Part of a small language model's weights.
Size: 9 layers, width 160, vocabulary 1717.
Each number is 500 + 40 x the weight over its row's rms, rounded and kept within 0 to 999. Layers, rows and columns count from 0. Numbers have three digits each. The size before them is the row's rms in percent of the matrix's.

# layer 3 MLP down (transposed), 640x160, rms 0.132, rows 313-399, columns 80-159
105:474475522452509503542437486502491488496504535530489529572500541490442539492493520569422511544530489447548524434497446525538477521512429510510533555498485526514552465478508512441567554518390533564485542505473652472459511487420543551518496564
101:479493436521477534481507416536486484495493549475507489494585472483464457485443531439419504450547478466532484570531496469577501507508516480485534535539453494479488509597478562514539502523509480490556496455462495481468592595485574509535511430
100:466513455531523471553546437514531485483522518522484493536461554562508499600494567502463503491516492616475505538531518516532554477450396459492445516480490500496553500420479503462527529499498473516492531522457532442537506526433490431461548491
098:501477470428590486476541501455503494411462523504476489482528533510506470567533440472457454475547474489512455504535506465514493513533498513448459462481444444499444483453463518429517450523498521516565511466494469510541477360494503420498493542
100:540492498452495509507559537557518598511503467543535491495542493474486537530467463530417512565471529468478510491499478483472451517519562513425447526468527502461584493427513480504538480508478469401561497473486444506427468467491549511482468478
102:466475543515521435478509499471420542551440534504498467491458521456516540558516398486453471514537490495531476493466484516477541497552564409463506434471547417526497468515505550412513401483444560491453523495518503525496444472482494545446514508
106:475524492566457463546546425483404519529539438487511512512547516480502470477501444467437515468434513493448531455501511454512476477542501526435512506529464603486508554533528481479478479521460446503527532524541458492535445518509487462495446498
105:446568523452510515456492499492448614498417494475521552471493497483571493516554546482568558534515554532480489512462450396480490489534491518439447568552452438485519514581464486476480516453508501528450519573497501494445538518451463481515496399
097:483472430502481406536537516501495497524442446475496488498533512478526459588474474479475468514529549415443477443557496484496520547448498524556544554520557500538543554485497546488524435485460518505406509486490452502497491566476464527499519520
108:504494441517481492505482435494493438502585505398466511504490466497517478502460531541529455537473470471455535535519519547431575455584469456504525411551505533476504547439507503397431537465500482452455508484480436416499498477488470529484502517
094:508494495478554443547546508491438546426562495511468420470500448525495510499501495420541476435520444463479504495539375475449457489545538455480483477497439496429452564537497477566480479513529550563476496493517470504441547515502460518539511506
092:543434491513483485424522522594551530560515473517471503490554474561561560533490568492536524537427500482482566479550511440510526492509527435437532525557485543444542528476479454512491525542534543476482509478484476541510478534427606424478448526
104:419521452476455562536513449496476516524463504538522469440525491541580520572468451523506461506549520459501546473591463497507509486588507475487527515520476535503519467488509439518464514440511528564536541523452471490537527487537573422515427578
090:486456523568426411473496478512476535474556454455486469469574559437479556463471500440502449563443448514506591513483505455472519571523502524442498507495426509541527457445465522452423497441566476526561561465528475505435586473490480538549490499
108:509467472504454516485507443519433494578467520540479482504554475432490516509512510522420520441510533469478572473442556483526408451444490497471519445487479544521471480568485493515501454436435507505525465471497520510536562563528425479466525491
100:510459548498528542516493531462566513557433446485572440461450505477501523479438473533573460522503486571433499542513513453517455477451516499537546491519535482546518412473436481479536505442505526472497516515442466534515498418490528562552526607
094:531510492540484470513517523510442483511545431424542485510557500456517546519472498560497460508484519521434469495467493515454469448516510498485547466520560509539480402557462519422542568488503477455474488437527441510420556479554431563400498497
112:528465484523467576533504505490476470485471490469510516465464493509530516506535469461497475469481472514530523455567507497512526552521487509542464476471433464497529523527450475535465466569562448531498500579483553490491459528562528541448505485
094:501478530499466481583545543485427525485502447501585473522506492535479483497571525536524492643475550469504556539491460480538473431527472530567470514470557499501528479518489475494508494557507454560433598483482494497587465456507510541514506486
089:526472500528507522534470476541522490475550579522561495498505513468492509537370451461511498541456511524440485446437485448590444436537488501457488529483540405550489529500496507475476487447478510503495460550473488542446428508411476546492527550
096:518480532513483363510466484520506527554473498514506517461450489434527560564465500505501548452487471464515436513504537496498534490490498566460495530506508483515523511475507497500504519447454560543452503580464476514486464422478534395488564479
095:517451503445479554527553501554533504484512439508461529476503524514478543580528462456473490514548489555457461520515494500482506509476460516521543495516533542460513604539539582464458504452475485447459585502523536438457509499497506495466489507
097:452506476540440525552523567501504435486488529482395465534557461489472501487519512534493535521475463488540522495479512451542478488513562484546476456480542525540555495466519483548478470527539422470552626505483454456473567564477538454487495520
091:462503496496539533507499426508451520443450542413465518580504491449490515501482529484517540488491494464487552415471550386577499473465464524504463545565457597526479532439476579447443428585476433522483476514590464510461540485491456507503529554
104:446509492559461502481495507542575447532453491498480544492491478544483538452420485458444436464574489477494565565470481502526460491539461477503477499526487474459520472489501478497568480430461502559508502415525467514562563451518527501526535481
103:473496515421490484481431479539512415474491492493437434483576401510505516477482495481552465452487576498549481585554501444475483518552459496568526483509555484487550438542509464555506458564449521439477430511548539454484458513543475485543477490
095:548513516519490508519509485469508408497451505511503565528531509497523504446546479480486415559452500460544535551532452497515525536465472468478410518447561584490484525510468520440496480566463533610545525499428557521575516472477431416444447506
106:513506510476513487479476438537546534462532465512452441524469530520519475557493514453475511461469506519473547525454481442501493473543517511484488536484508548489495513512503502469434549488467509603491532510554459543500513467538499500440544524
091:453485455484487447458495489483550589487434467526522516498532500597470527562491465592576500500505495465544522520506508604487506504512467547469577502441448455484471466480515493516538498500513482474514445461427527463455551545480502471526481525
097:554490459511455457525487441472539507502479514517486509544480540526488536523462482501466494537489509428536542427475501448491527505498539501581540596495516478488492447479449494469488507581610547498506599449501447531452479432505456461572503556
088:504481566473602454526529423465552564528507517477529475467500485545483542465466535529515512505484557513514445551581485433441504560548474487513500534560564468521487538560496462525504470523502515545511449511520529491525513574532472463500501518
096:500449480445557435476504524502543463510464492576437515499488517529446477494544459478484536529534468586476505491475548566534506531513541501516439494485498575462554552490499545515546498434517479501512536528524522508481534468564471502461480477
094:439491512583440545491537516525532522516524493559455564465464526493506530478559517475553529472515537514487474486501480479417498583535536444472483501540507466523492527500500441444451611529438481463513522470457483572463507445465487511480461512
118:571453417476513470528563497473486523440525511502430630506495450541552463528432434447559489532516515455514467510522534434414514500539536505491501412496538519538470566496456435465445482478473489511502502482574540436566534487525585568557532478
092:496439559479475451559435458482461547512461475452471530564478539482515493511498471547520445540486481458480496520543526554490481543400468536561539498511481429479572507524504489530502534478441473524504535483571547569438494500504534466484506513
093:505506477517485485611527588509436433450445468498534448520473443479511429538480533453538529514418467504495480555484474528454498500488562453523524507527518450503435494509462573461503487494524514480502533572506512539491532529448420498532506470
105:493522438515548522486475580511507464500473520424501473481535546482526548466557488543481514435507548516534491494478537502424511508551550489493450506510501507525412499443464484435496533481549554442547450485435470472490547509540501441590470436
095:559464442471580499467526491501477498538499510494397497504499443466495516542516458408484503532493460477608532495475546525470550533510484564461455434421479539515502512459587442500532508532500506479546566488519487472413580542421513406517525484
107:487467562559425463521585483573531496472505500425408495530527565524553447479499490549502561447499451425457485470514493557602555479516513515499542448466484514547460589495522485541506459493503461506394499517547447482508460482464461456545512488
094:506457486509486434560578478478439516501544476491439503526505495541534446468585545496456494512438449520598486466507582501575521478551476535474516508522524471492552439501487593488494508522548463545517487548548506548504483498496500526534586482
093:433462508517537410453491470503574519519537466518475490454494526548574508472538530493533443446520486560451485580480544483491480506529500529516499459446542548486481578546508498446479440440501465470542471491458534588492523554529467448427536497
110:546460490549421529442487517535504491513509493479572558575591545533508531570424517563511501570508528502561482491542464496477472488556501542469507549575458464467544473485462449517486455521427557559416516552466521516581520598512426507470497508
091:552499533472452530523458493549440475538542473494508452537529481499481509467520408566573533510584456497469397471508446499579562581490545557475540514534485526530479481499520517570493569501475524451533586492409507468488570457512491501569515513
089:574504483517485525477477555493492482521518510524547473484454460511542591553527506506517538509482565439528465422477487480495479470507445398460478486571451555543426473494490548485510376481509497464518491472520453447566559519437516529508447572
107:447508512446541493539530422467546544522522468501483554547546531512482530549438487492531457505458456531489521541517515501492540417508516555556483489456520494506494482425508490550488512460491507496416465437475532529533507519553537444473548483
096:509514517489491447522496452521458526452515595550529462436476490507480542507491470501492464465449551528551506572501450513494474493530553486447452485522506586464564570563540497476514548516417498624522435526553557538517519564520487439429524507
097:499472461586449614561550485529510501487510508510541494449523553523481520504554488461521482563548469580450528618516462499497542458556492499509476466518501578509540502482426448434595564487440461487511476515496481446544497582467493551430547482
110:554514559518548480461501446490492542497437499457467525491511493537479558552459500534490494539540464511557444461499544528464495516532487499498474476523556517534525541448488532502433553547545457514548565512530501543526496475538418511502381498
101:478448475536442490568466513529553575547490405492511581562486462556506480458487517518532530479460468473510516587503508542483489430476494495536553578469522484455550510544452570436548511473512465539476531531457497545449549517508461520559512504
094:492527476540521446471474457522539484405487495483497504484496495530504536569481510510462564478524490446521541531545511509481448488541474510498387541511503459504471439464538447558468517512469479430516477533489381530481508539474465471518496485
107:464505487435525487398478488434456478462473523490429520458488516463499437523537459472553475562513495621491459485479574502566480482503463512490483565551461473547529445525533517507426508496512476499483513516536498583518493483530450506533496551
092:467525462504564493475530521475549491426523494550507458537510524460470493427542511546487486469521427507509515517501471459489528483417507526475502545439524469447498476517515460461440487518486348530520512518429393452517482535484512476529529484
092:507518532538520497499514493511550585493405539466539497431473503524506525531533501545481468502533507522514498533469491506536468565452498596430475539517492498549468465475518453481423564449472453516469450483583461461528491523479474501557460448
095:507494491466486538520562481500498444493467587554490576509459464493467461525542481432492528485526555520525497504487474500514447504489477506472471498513544516466524550460447455525519534528495481427656535495532399438446462563513523488541448573
114:479608428568551477530508468436453532494484508524500464547544464473489501468533493477478467599443480520515552490612562540489512465513520467558535521491475540549478458523440586499511504541566521515518551504461524483500403530484519526472571472
095:505510509440513551513480512531502538448436532544458550477478447476460543505508540440530519536543497443539577509491503526551434491598473487497564512458519530465516523472478519490511512490541450427512532533560445525525564554544487523448507504
091:489471498498498463529395495497551560528526511468467467464518576531476511478494482562515468450464531494499499399458473549512507517493463479490524489506444542490516523461451540470534502507417463550526580509526457522581431580547455520509489599
100:518470559505569555515531446469502498590579511460506558462462435586513491518515537522496490540485500459560537526564587551434469450437522512507531491531487468492516509488494498457473480460456513527508510455415492446541499475569511515455463491
108:482493517468425484419462502462581528530506488509451497562447486440530499487493413534475474575497458468575447455511416494481493496536524484508535446522519524509521511490456462534571532557487441554456468528525382554463473494459479523499421455
103:533447460505473516474455445449477492432455519497585514523467512450507478483469466542437499576476503452470510570474485479431487525492519481457569485470442533536523538565442519505481511526432515456472487550523434487427495499502484459498534474
108:577491531512510544490557549514467490477453532517495551438481464487498427455549463515542476490583530503524547571539492476442498494466537484449535496514525424488492473620524495515484402440528552458531474526489516558443513532456502506497509510
102:505482514535537509479519503573502580529485491512537440454468534466491461488545473420551551574531493491451498511508545538599479462522502525490543494459515441499489497482567510496532496505482452439426433510465556527376505505528573486517558486
098:470460468516531532534492520457479515549442474515430492489475483439604529542539446478517451508473576464520506518511490556552549519490541465490466548386478567555536554451478515512491520487504546500475441564540502551466521491463435463458456558
098:530468526482531570464505511479491556531503598484533437456515529562501492499495473459499447470442449486422468510565510483553458478465458514475487483507469511441534559496528601474607470501441457525559522465462539441513517444482485525552530457
099:510454493560572555529525520527505496477549516483488445535550390541455490446542510504564564469520548552502487479473530493521465481527509512492482582436417532479585505469520482499497475528454510500416470456547417486533505509464438466540509521
097:542473446444520565564443483526497503505503489552434493425557477473439575536490454504502520534543596544522605496548481583591587528508517478458552482507453488516586497458441514561504510564503542524503487495468480524491474554468501479537529434
099:479469502476430429441467504440456478507539476467541525558480513505442533473506513457472568489482486520439450470462548458426495480502494539495558497473539454496488524592550492528463471513449508498481512548524566503558599530463521464529518459
086:563535553565455501525486580417484506494491504526469506457497499527501455449528411487500480527491499470564516545515546436495493453594500546466513506556496519524551428458501547587443501490468492570555526596539479495566539477548449533516445453
095:537502587462450488507511507555563494505445534488518508548491519580445556517403482452511485546492405494543505522478458431475546528480559513552394494493480479552538478485491419498535488429527413480482506474448568533507498522490474507514543439
090:538487474510470471553459423402505452492440542524501527530532610465533527464539508419513506501498484501485491463467556458479525533463524508513475558533534525511525435525491511494446577497520431449507512478413470591465506468516546447476561527
086:508421470467517539463531541555528524434400498441504512540469503500437417490500536544454513529502576481491520460462481487508534465516444505462499519479509472472547462507507463484387522514420500505552456501484479497471558556348570478528459495
097:526504485501512508538511548433564601466576540566476500581496478482419503554461531508497520530497475535515432479510456488463478510541552535505547464478470521447439504538489497447553506459452488502615532452491466493530462502433480569442506523
109:465460569509473433505527499399481468487592411493492555589422467474462536427493447510474394504468520524503543439471529568514541454457513508472531468483510466508538471511535494499499451479549515507487564492452501491487543500484532445467570528
101:548452530582508598465486513514466523492532505516510571471507507457512498466518509532512485539587475438551482442561450491459593529557398525511477423511435544517452512510449454484583496473500463534428455557493514486501526541504442488522494462
092:524484542507494519511541562538483451539514475432479545489508502462567450492483516512488576487514482490474517478516503436493459512529515472435516463525435540500523501495471473490511484550492591534503576480595521573494521519480516547554421450
093:501491525475419586561483484474549516467550522454520464552462489506600505531477541516492541483493533507556540461478491558569484498502507456501458568530449503559515499414478505484546568435453503509494468519528452525551518475515501565470481523
097:510539482495573513479480494499496464574431509513459433549533580433487428511470543536499482503506451544570521503558617518506486418557569497502459544492437468474439474543452491539502555419554494518552575481503558519559476454485480477595524477
096:461437438530428507487466555506504508455448476543523435577413518501503483491529508510528513517585552512447524512537471501456498547461470519520469463506472479493516558465477419488548452485471521501524488540453567548421539527437554463551470510
101:516439542545461462434501473522489443525477427503407509558501476478490600464446527484523523541560546445457497517465537446494466464449514500423541524530509490459518483459463471511505536525524526494528423526551497531552509540448542552541474586
115:473420524523509434480516445505512493550451559504461499467516523488545564510542498542546465526516537489592624561456508537518552444524495502520497516500486503441481518458491582522481489469522427553515512440496525540488540549457492536502524512
098:512510443486482437454468586552463507417497488507495475562458419523501506531476551494507481484494469453550492465406483493486467508524495485494505474503550484491548442547514427479513560502463512494498447568474401514590519506495548509461534478
094:527527521459546509461525551478489463475530511468555550506418503474463519549578567503465513469479479509535479556484529523512494575532462453488567534557487492486470536445517650494528511476490458475458450511564447530492477451474469481504500530
108:517519461533485464473512463476534484571566536540510495500528507476448521474516504527495500441430496536515473472489465487514534616514565504517417498499477528545503468493523389444466481447493472531494509543493502443569514405503479508493473433
102:481465496436564540445475503546528555523530429521487493486466486486489555496513504480433530505493548462539557487381413491448580525464528484496409451480516485494443577457537529469440512440467499472398522499459527488458529538540444549448497448
117:476436564469580513511556512489408487520505441536498545488483508436505481535570449499452584491520535495509501466481491545416465552533499527530499511510496432468439561504502541495536504476493481547527512488570500485466494472507521566502504448
097:511441450488535534436518501433460421522439514530490527576499543445555548469500511515418475454451500550434528492532521489531606441475463436531542496505498554529520502550456502465476476539487484508474551468541512491533497528477442508498452455
097:435558594584484536446509496454476523418524495511475439567527506522424535491510525392543529532512545517541507483532559468530527472577443500479488591480514471455469536506518457516517472460486525475518482425572458520496563512500493478482465469
# layer 3 MLP up, 640x160, rms 0.137, rows 314-399, columns 80-159
094:500539493475528562464542521570509521565457500516546535485481439493523568529583447547504505540501535470508487450505488463400455504472457464545521463510544440474413576435463495490408468530529445504476540493457451537543499495514489422479422482
100:477467547437472535503531504534522455488434530467443465517486494454547487494441461501579484427529495533481488489502532527486503516593580531494471473483556438445404427458565518459461467554510477502539473496517524544484570527486484452513460519
094:530449467522476521528515523485537537581459478513555534481545435519536476531558515524542541411507539532501495500587485519463502434485523491541495518476517534495495569543411459503521482547531463506503508463507477453472481525526517530552425547
098:496479521542540528522540543516489472446495417491537513498535543535492527487493552454578503437431485530525508525471498516475517475486456452595555598520535461500463534521492590476505489494515492483487491453548472466515503485502591463473515525
103:438513501547571451525531499478493511470576475498527575510523426533509467450486436492464494429515497488519522458504531593500498494545486504499501473516492481438524515495492469408616424436490492509537542513516425526472515573481450565468551464
106:515437471505557549449532414508518464486522469490536510506493485495479511476576433480543561478419558463485446525473518517557478476527503515531548560511496427501508453464518479517500534542505469490525498488484546509493554424454513530543526501
097:578545431487520500447453527498492479524595475497495541559496469527479567481510536437486465490522504572514408530442502518407456477440450448545507498501428511460496477467489544436534449467480490573474498480466522543544466476530379523469509548
103:468504496507534480451481439467590546531506592494486481546515479512499561414553448439399351516509506540569492520452460495502515565431509498448490522461484426511462546518508525477488502492531455538480458437539514519528496527509463492479512365
105:399510481527569463579525470509564512490469481549501542525490476512420502557511535477450464494488532485545462584530486502521482398499475517472463540496502463453495456460543551621417557484522527489491541434531482534497480573512461432543501515
096:505514483455469564560506524522462528521424460451507496472514502523500470518502503443431489537514477501571528362495542522554515506470450496561504602500525496548450419527549521483541513508417460396483443493496469495501463446464454472502481550
094:464510539500556516417498495556456520558513572462437468419486446496392511456472549497513444488442479498564536542476523526561489443485481485509456508492533524533465445460499414523541480452518554584494437510466493453487504417505423546537406515
101:548551511556527566493570533531570472520453489479482522508536491431514583486543482477443456494546502527479520503477465512533560524475491595505494453462483426582500505471469521555496454552572510466487429482493407475502448503484496467478491504
093:509543551488509568478541551538506519511471456531530467501472532461543476528548577504547456438449505429472502463463497505501483516515458548468519526432610463421505518517521501464604530527451591499475470509458497515532498553507501499438488460
109:480472522481555575512520422475479439493488514488484491487568453523537516530540425452529575482429483507448570511530409618439506464489503494462498595442528509471510594518432521458509522427509533468497428548635483539452497520473505533511513505
098:528530438542455538513497478473447538453537420445553493516505554425510537501473450532497500456554509499477494495409508523569572501517463517501556516505481514505464471534463476476400389464507508506539471494522468502493512521501513468376460490
093:490517519563548480467468534536524432420421485511515452546541430485470504525451432466507577543499513490607471512504448492459473467573483475504499424467496527504468492578500542476504423539530456535511470528533480502505468528432532578471529529
115:507479403468485470513464494470557480487490393444578537543570477540502441521457508493467491560497556475537502515529507487536456596547455505471495538497492503471521427551491400569543438492515536494473474466513551471422490455500496533445503569
087:476483440434525489455538447546470531560468521535499544468532537543489460484489428458543495523518493532488445476599453571540463496512581479507493508562575508560474491569438507521513460481475473530557476485519504492474505492539546502487561532
092:484476475510454480495511502519539464479509443558398480515455563477489450518547575528507455482542484461541566591478524491501452570466493468482536520511548515467450497480503483530477473539506518446466495553518539554540533484524506496456425464
099:478537489450563511519533450471546500518507518427475512486545444419528628545442489477487480514497533556561507428534437510588529504482484466540516475431497453488454478542483547382567457513454506461487502451515457490519532487487549520501465441
100:475625451514512473484460504492499466472532592472455475485469488505537439494492478439502485448509565424552505462520494492580540456542509500531477475530454405498493499426466444563476501521488468539538401497475430519574459476502501529464537571
098:506531541489538532495538509478503541529484470523545442468510498508486475526544466516501501498447585540445477464483487480490500441490509564523518533515489477497374581554444543561529516523511479481518473474514507568540445429521530539464618412
094:471487494492499463508568502454493449551481524558487400510512506460477469464523500487509519483484533532451529568540489475501454536498487520523553464545417483508452536499629470565533555459548525474581491500448542460500551464529503558520436531
100:522550488538539564447501532502478554486464512493535506521474521478491539604440459492508511459495570461480468502535489455417523524455479481434480497507412538503533527483472444532409559511487470452527527456519383498487504508470549462585549556
099:445525574538464436411445502469506556516486514475476385507477433416497488449546508531488453495485535470448502488514475500470517491452512521493484466515429495488527490486465546528484476542535459427485452485451504526639481428506559448509437503
098:445526495533517495463492581472502469535492542453502496500486456548561455438484556514491558538480559497550518522524491510464468455547496551480491477555442445524534542466474487554518564474491477511505422504554427487533462499475502452528523527
105:523465492436460491463479497527455490602488508502491523514545467500513461522473534492501531446496457570489559479473431477487499459539441564471498459529585545478481407494463495521578403468489460466532539519488417474486624562527457512526535504
106:523469512457463511478521553539502467460485566466513533498475508450531525535476545482481505553487446542473487502547508508494503471520559434478433487525485536496519446433504553447495508512538459534574537542477474521532525540478606574542401519
104:554526424463500533505530535482475489490459542532590438537501548471507495487515492429512531455457514469404455573502495450495452444531478566503519469552527519509424489528562538471419556474471499521507467518496531431487452430438453511523460521
089:487514414433505530483458499519470490531527466510527504477529482511458416495525505496452478537536490515553463462448517525493448488440545500451530494509501445517510502510507559482500538476381482483508546444580472493479542516498487491502500473
097:571513511469472522475417524494492481521485511443505495487542538435495540560556642558463478458478484506548486508546504447499522547534462505477551575645515497528512519469513453460506511477521450543517516539524486504464507518483535521554453491
109:472476495559518502436492526534485580550425575535436530514542469428553509526493519546511517506483504521543525500431491502495536514542526451549474440500573494511373506462564444494481514498536552444501436541522507571494421478475479553546549535
103:511536555520513536534532547455529442521478563496498447553488533506537438498536491508534516521510502576458513475585520478511530538494451495466492498523540521501463507532454537494520538564536535529485502505524500460432567536456532509526475530
098:523567504557477581504499549520556471455560569579516444473526490523466537522486505508488479461477551536510533503454466462498513408527477501428492495510547550548519474433451556459475455507539508453503473556402432536592506504456487565447482574
094:461556485531504491516531537490467487541526525514523443455553508549502530446455516488434520480491462530479480466469462490490535497517499488415460586523542471616534507481494437516472484492484510530624414483570404484465503481572523496521508564
106:510525490452507439514576488490523502448543502517518468498407413469474481514532509414522475504489537447418503437518487529527526454471456571470520452521513486491575466396489482506474475469524485545506508526469521585474412454519474553497561467
102:559520631494549545497466458539500475484495523457513452534519518509432503558498506487547491432479551576503480579479467515490471472526483498471526498461531596525485485500451485466464471446489496511482553525493562478571523506517589534504531491
098:453498475501545547497466454432570580474517503446473537520544532546455508505497495546510504434515463476459432541518490513514521476558489444412452497466463410553506558487532508569526537484528473499525476464540471507475502526579415502469516433
100:528469556478550469471498517488424510499480533506527476577459495472516590447497551441525390462473534511599502490485458555482483551422444517520538559516501481495509540481547466468461561444460500446520499454492477488455528488536569451485470562
094:540508551485490580496540451490442459495463553502539473459438537405443475557443517500467491476514446478574469513522554470526480604494498537572475507536454516513527466510480492551465538592518518482526438507539533402486523546448514539475502556
105:525447535440517488503533549477487457459481431474575472471515520448515373511439506447495493487478567504581442547560505473505525587492528498523517520474465445533533518555473507465523479495432573525460479501490498530454525498491522517507518514
096:492493422477469466442493492470492497477483522521451500564513544492532477430503530513478510508445549441460538537451531493428447442593526466440503499466535505498587444453408518504489480507549524559462497507542489555548520532396572489491443492
092:515566562500513442425523482535497488475504485516429464493527536432510513461498505499525456469480437474509539493525495514548521588549581543452559480461544450496565508461519480533579557461546467517454497482425514510464463440532539518522541488
111:523519494455446497514491474448567543498536480467520521529488537497512515516475529566430478507444507506479440455519559481548510511434478475455485464522509539442551463497487557532511515524511468457516569471459470535526406523475456576446468521
104:495490520562504547483569574509584474522408478526435439473480586450563555544493525511501488588480516489530513430470561521473509479473479550486542575510457460538379432474470462489566495545575477443522508493494498603515470487482531577537474492
103:518490531481483512468459454453489506502562469461500524550497440532489514565431538485509534515496508492521552540492517515438513516438410521557519516510535468476469525517449516521502453499454515411492491433498465521469526479485472547484506481
103:435430521528518476566492483467476434573487528458535436565542485465472451479468444454510517524478538485494605483498484588430471560481511524480510449492539516546526525522467508499501485448493537480505491474543462484447509500498577477531502537
102:438566504492547530542536521514497525497542537462465513484517489479528542487504510516438429462488482491425450472410498497491455573548482471554464493483533469560506496459520507536500542434536563525501469471528570512536488483447524540504459451
102:432521501423432507550505447522525465520544423518523455530481477497525528555502470572557472494464548461475446432496527481559486496496428461550498494465474470548531507595473537410488494509549531564432485579503484499497525443519500482505463527
102:590504513560484520450517445472484496575465501450494527525483540473487454465539543500526488459520430469466494496491510466572478483485482481493518479469549521494467467450458495532426495540450475553534508479450518494555597446498453532561487519
097:502559471434421544570497513386486517528488460504459536467467444480495462460455507494477522516477544463481598581416518465463530463570525490483469464510516531453519402486395527536428548508499530458514452463477523529422475487479487534587533508
104:487483462462521440511522512463495453482519554428464481474543474481427493450496572527509532472415488535492548423573490465438462566501482505570456495519502417503481499553535498537502485479537442523535471540447511523476376472530452463474479517
101:520510502425487516492425435480530533492534397530476527516531569462464481423448485554555419523482456491486468499473565480557556549448399548560512539479417415486480485517488478456426559468579514479512466528508590524518557462479448477478513425
112:494562491511504521428481442455568485505500424454489495430587501570502519475530464473475490586471454498516529525405520497470528529531534539498478418452537419484538492561459425463487475545458457478487478538444546460496479542558480501611467449
099:477490521531496490487474539551496444550480474563436522500554564426528506451487511553488504483518538502500512492482507548521463490473534542546488603458526532483501568554464499516423507533480489498487545551454553465467488535422492490498460500
096:503559395501481564494497469488514464422489463462578520515544503488485496487518569535508475531555486459584499472518501500472443421499513483514470499529477539603503483526460480522442477501530429529489467481519498531458519542475516463457555506
106:552539523608542563484453564499434488517442497490430514456647475502534497457486484516503503524535537511494521540484528495557448479547512551470458535538466478489499452550517503503511559600500492514541515503485462474502491516551522480520480508
103:509411424434563498510546458467466430433496489491467504483563507518459571494453519432518529479485489528435474531504503530519480592432493472499515497594438512464476453542522572525466498462507513458532513542509576402487480509455562484522452512
099:501509552486538495546535467430550510580544532494483499491478554505377479546400558480495462433465498438474484490516520537484485542547498512528541473534494490450522559419461503494518467497502500494448486413474557451561458551438492513552485497
105:474504471467523488546543474458435502488411503478500571526541499545530495553492474569496459448470442586493444462489480440467495503492476485507487550518461491460537440589503502417413480498499404479498512545554518434470456479505490537511537535
099:482544517522552549481535529497538492581510413473502555529548554501462490480623473525478524451513496502543463465489515538485536452453506454578517486460486509459410460483503539480495486516496501534487497521498515568454537547587516565488551493
090:558478532548476462515498429501529526452493557462581455506528544515526498481470488504554449537522571508426476556428507540474476519483502485524527457456485564496490466485508435510438478504497516595535512510482531445503431479435473547476534470
097:564551457577517438511502516522503448498445472479430425538530492555542526489485514449494556500484472500555561516557491503475489585498487535503483545538425607455489491501446497511541528443496521520460505484571489468524604519531506572510475513
096:568455456462492521590487483457569497486500489545491518479465497469446510514459512510542469489522492442482459477519481491554547534558446470546491491501461574465468488462509486485475545509568471456568536556446484460509504508564550596417472510
099:419501440503559434559528442504484541506457450576455441445460485555473512453396510448483460527505472471529542556597515508492522507456530447508563502538505488441486510574531475492428452489548462457528607516504473623518518463527509423518489495
104:481488523400495428483535475429477578511410484516449414437533464524483464497489536517508493501489490542560513490519513564501473522583431467451481513495489496564472478512490466541505490536471479506541477498524498580507454564549470531458529457
105:511494504498550510577545461522487544543494498472502507555530468454462580458516468449497463489487499577431485509533530480472484474445518403500493549465552492455475531511567572473530514543457485483433449476445482479484496511359605500489459525
100:505472456469519542519552503480487503495460457501557501546474558520527535508545486557546500487488524510473510499464581568495511516442439557501514426542497419445467491495467513559438551483452530464530533480544491534482417539501505461437467481
098:355434504507495520527539513511481551413522481502475546484432498512489416454467460458506486447460448538535493514458495544480483531590538487483458514570461473456523518501449423554541485541503555466548520453471482471527527464533499500515483486
096:557483472524483499473518467515490549500559515532489561462545536476556489529455454500498463458496449457504464549492506501485559468454528533508490570547497537501503457389470517493602539457514500472466479459513518493493409480585482507469520508
092:510594507496459452572470491479494380506531494439567493488429515501575420477517529485555531461460459482512482484561531495548485505461482454523521515530512555475547544473508523525491529520471520433453453517440484501540490564526519529508593452
098:439489437457573564494561537568492471548520511476471558551497516534521486495432492436519486470470537504523488507508517514468543490474519440501572453518477409480432460437502531478523484494536514525543497528471577477443554539485485538535499502
103:476501483537443535522564557463484516575436493480503495444580516573554545514597527529489478438491462486519453467504502502489448530547500513494551473532513473480525500516502545510521546482527501503533500536507505430428497521474467467556447496
101:502491460497596504473504436489546522542527551510490516526559496480432459498567471507486428581545534528486519570499468574484533443514495517546571465515521477477387450493450500546488506510468481437488492472470445472491463521570503485435477500
095:535485504499528475521501529527443448484562518550531505498445449503506562485507475460566441493564516482529463542495500475483528513463518531454535459442570545501481507479563554449467522564468566407508487568414515460473440492467549553546659492
097:441524514459475465539525451528548545523435475531456469510551498469461482498517531447477543476564492619483518452474492580518465523494439497490426499525485470464495508479419533542552548502522498541481471505525482465480479495514534432492513475
095:477537503494522474516601468458465496495501492493456495438633511558475572500433523542526488498412484470529458442510435521550577501517519505483474526486511576461514517512463552524472501548524523467470439488490479487531548469575549471472560521
095:404501537574430495574499474449439505472492513449496482483506506493490484506495453468446541479530466514495558504488501458499447536497406525583567468462473483477561519532487531455464445517423464516410580514430502454484477515465530538497499550
101:527536450643534498519487440545493472447457536567511513476546471469518507446550558487519461496572434471522510474592517499530544469573479507485475493504488478512460490502542498448535453578471445475497591550498531491546518559533503483486465522
097:509498493525504573543447458490505458516466516426521552539464473566476498447502471438450494532506540485473505454502427568391494493505518422559459514572491472485533521465476458487527483505530516539504519453496460521501619558444484524461492468
105:490521485495489515558458459473549486495509530528462474462558511528503540482474467456513496531482497499434485447532517456523483410551450471462414420523471466479554501529482473458510572569520525495469520530564514498514475535485558518542470560
106:447528519522538497485496542536541468501487533517565504510582451517512465506473554451548489524537473500521442474477611542530507512525475523511532579409544470599491552471495470405491575488422544505557470487432464508526599467519528489435520488
098:498534534526511481590442516407456495559428492478519510487513481538484476488427450479440473526502502464547447462449533558503522539529499476548526566526472541483510473531504508425473448556536496473445544515506546505504516504481551536456556545
104:421525579518517470483532486531468451568531440434474530510474430486493526533541480510490450431458513506542467503411464523456509533459503438528525516539475521462453524556546504451527452506518503509511423538525515557478435418473542477436533506
090:495561529550486504505502505595445496475465484512435539461576438512526419515457471487466498557479537438486509550556536525435511477544532530493545547460550486554457458503474450478520576509516390460447535473483477469520486532418473503408571543
099:567488429485517505458529480480541561553464459549441564488496479485454531450501526576507492444557456519455433443560465538538486396500524475491536440532475470517476570499499534495490534559500521481483473495459482513476490469476476529536567468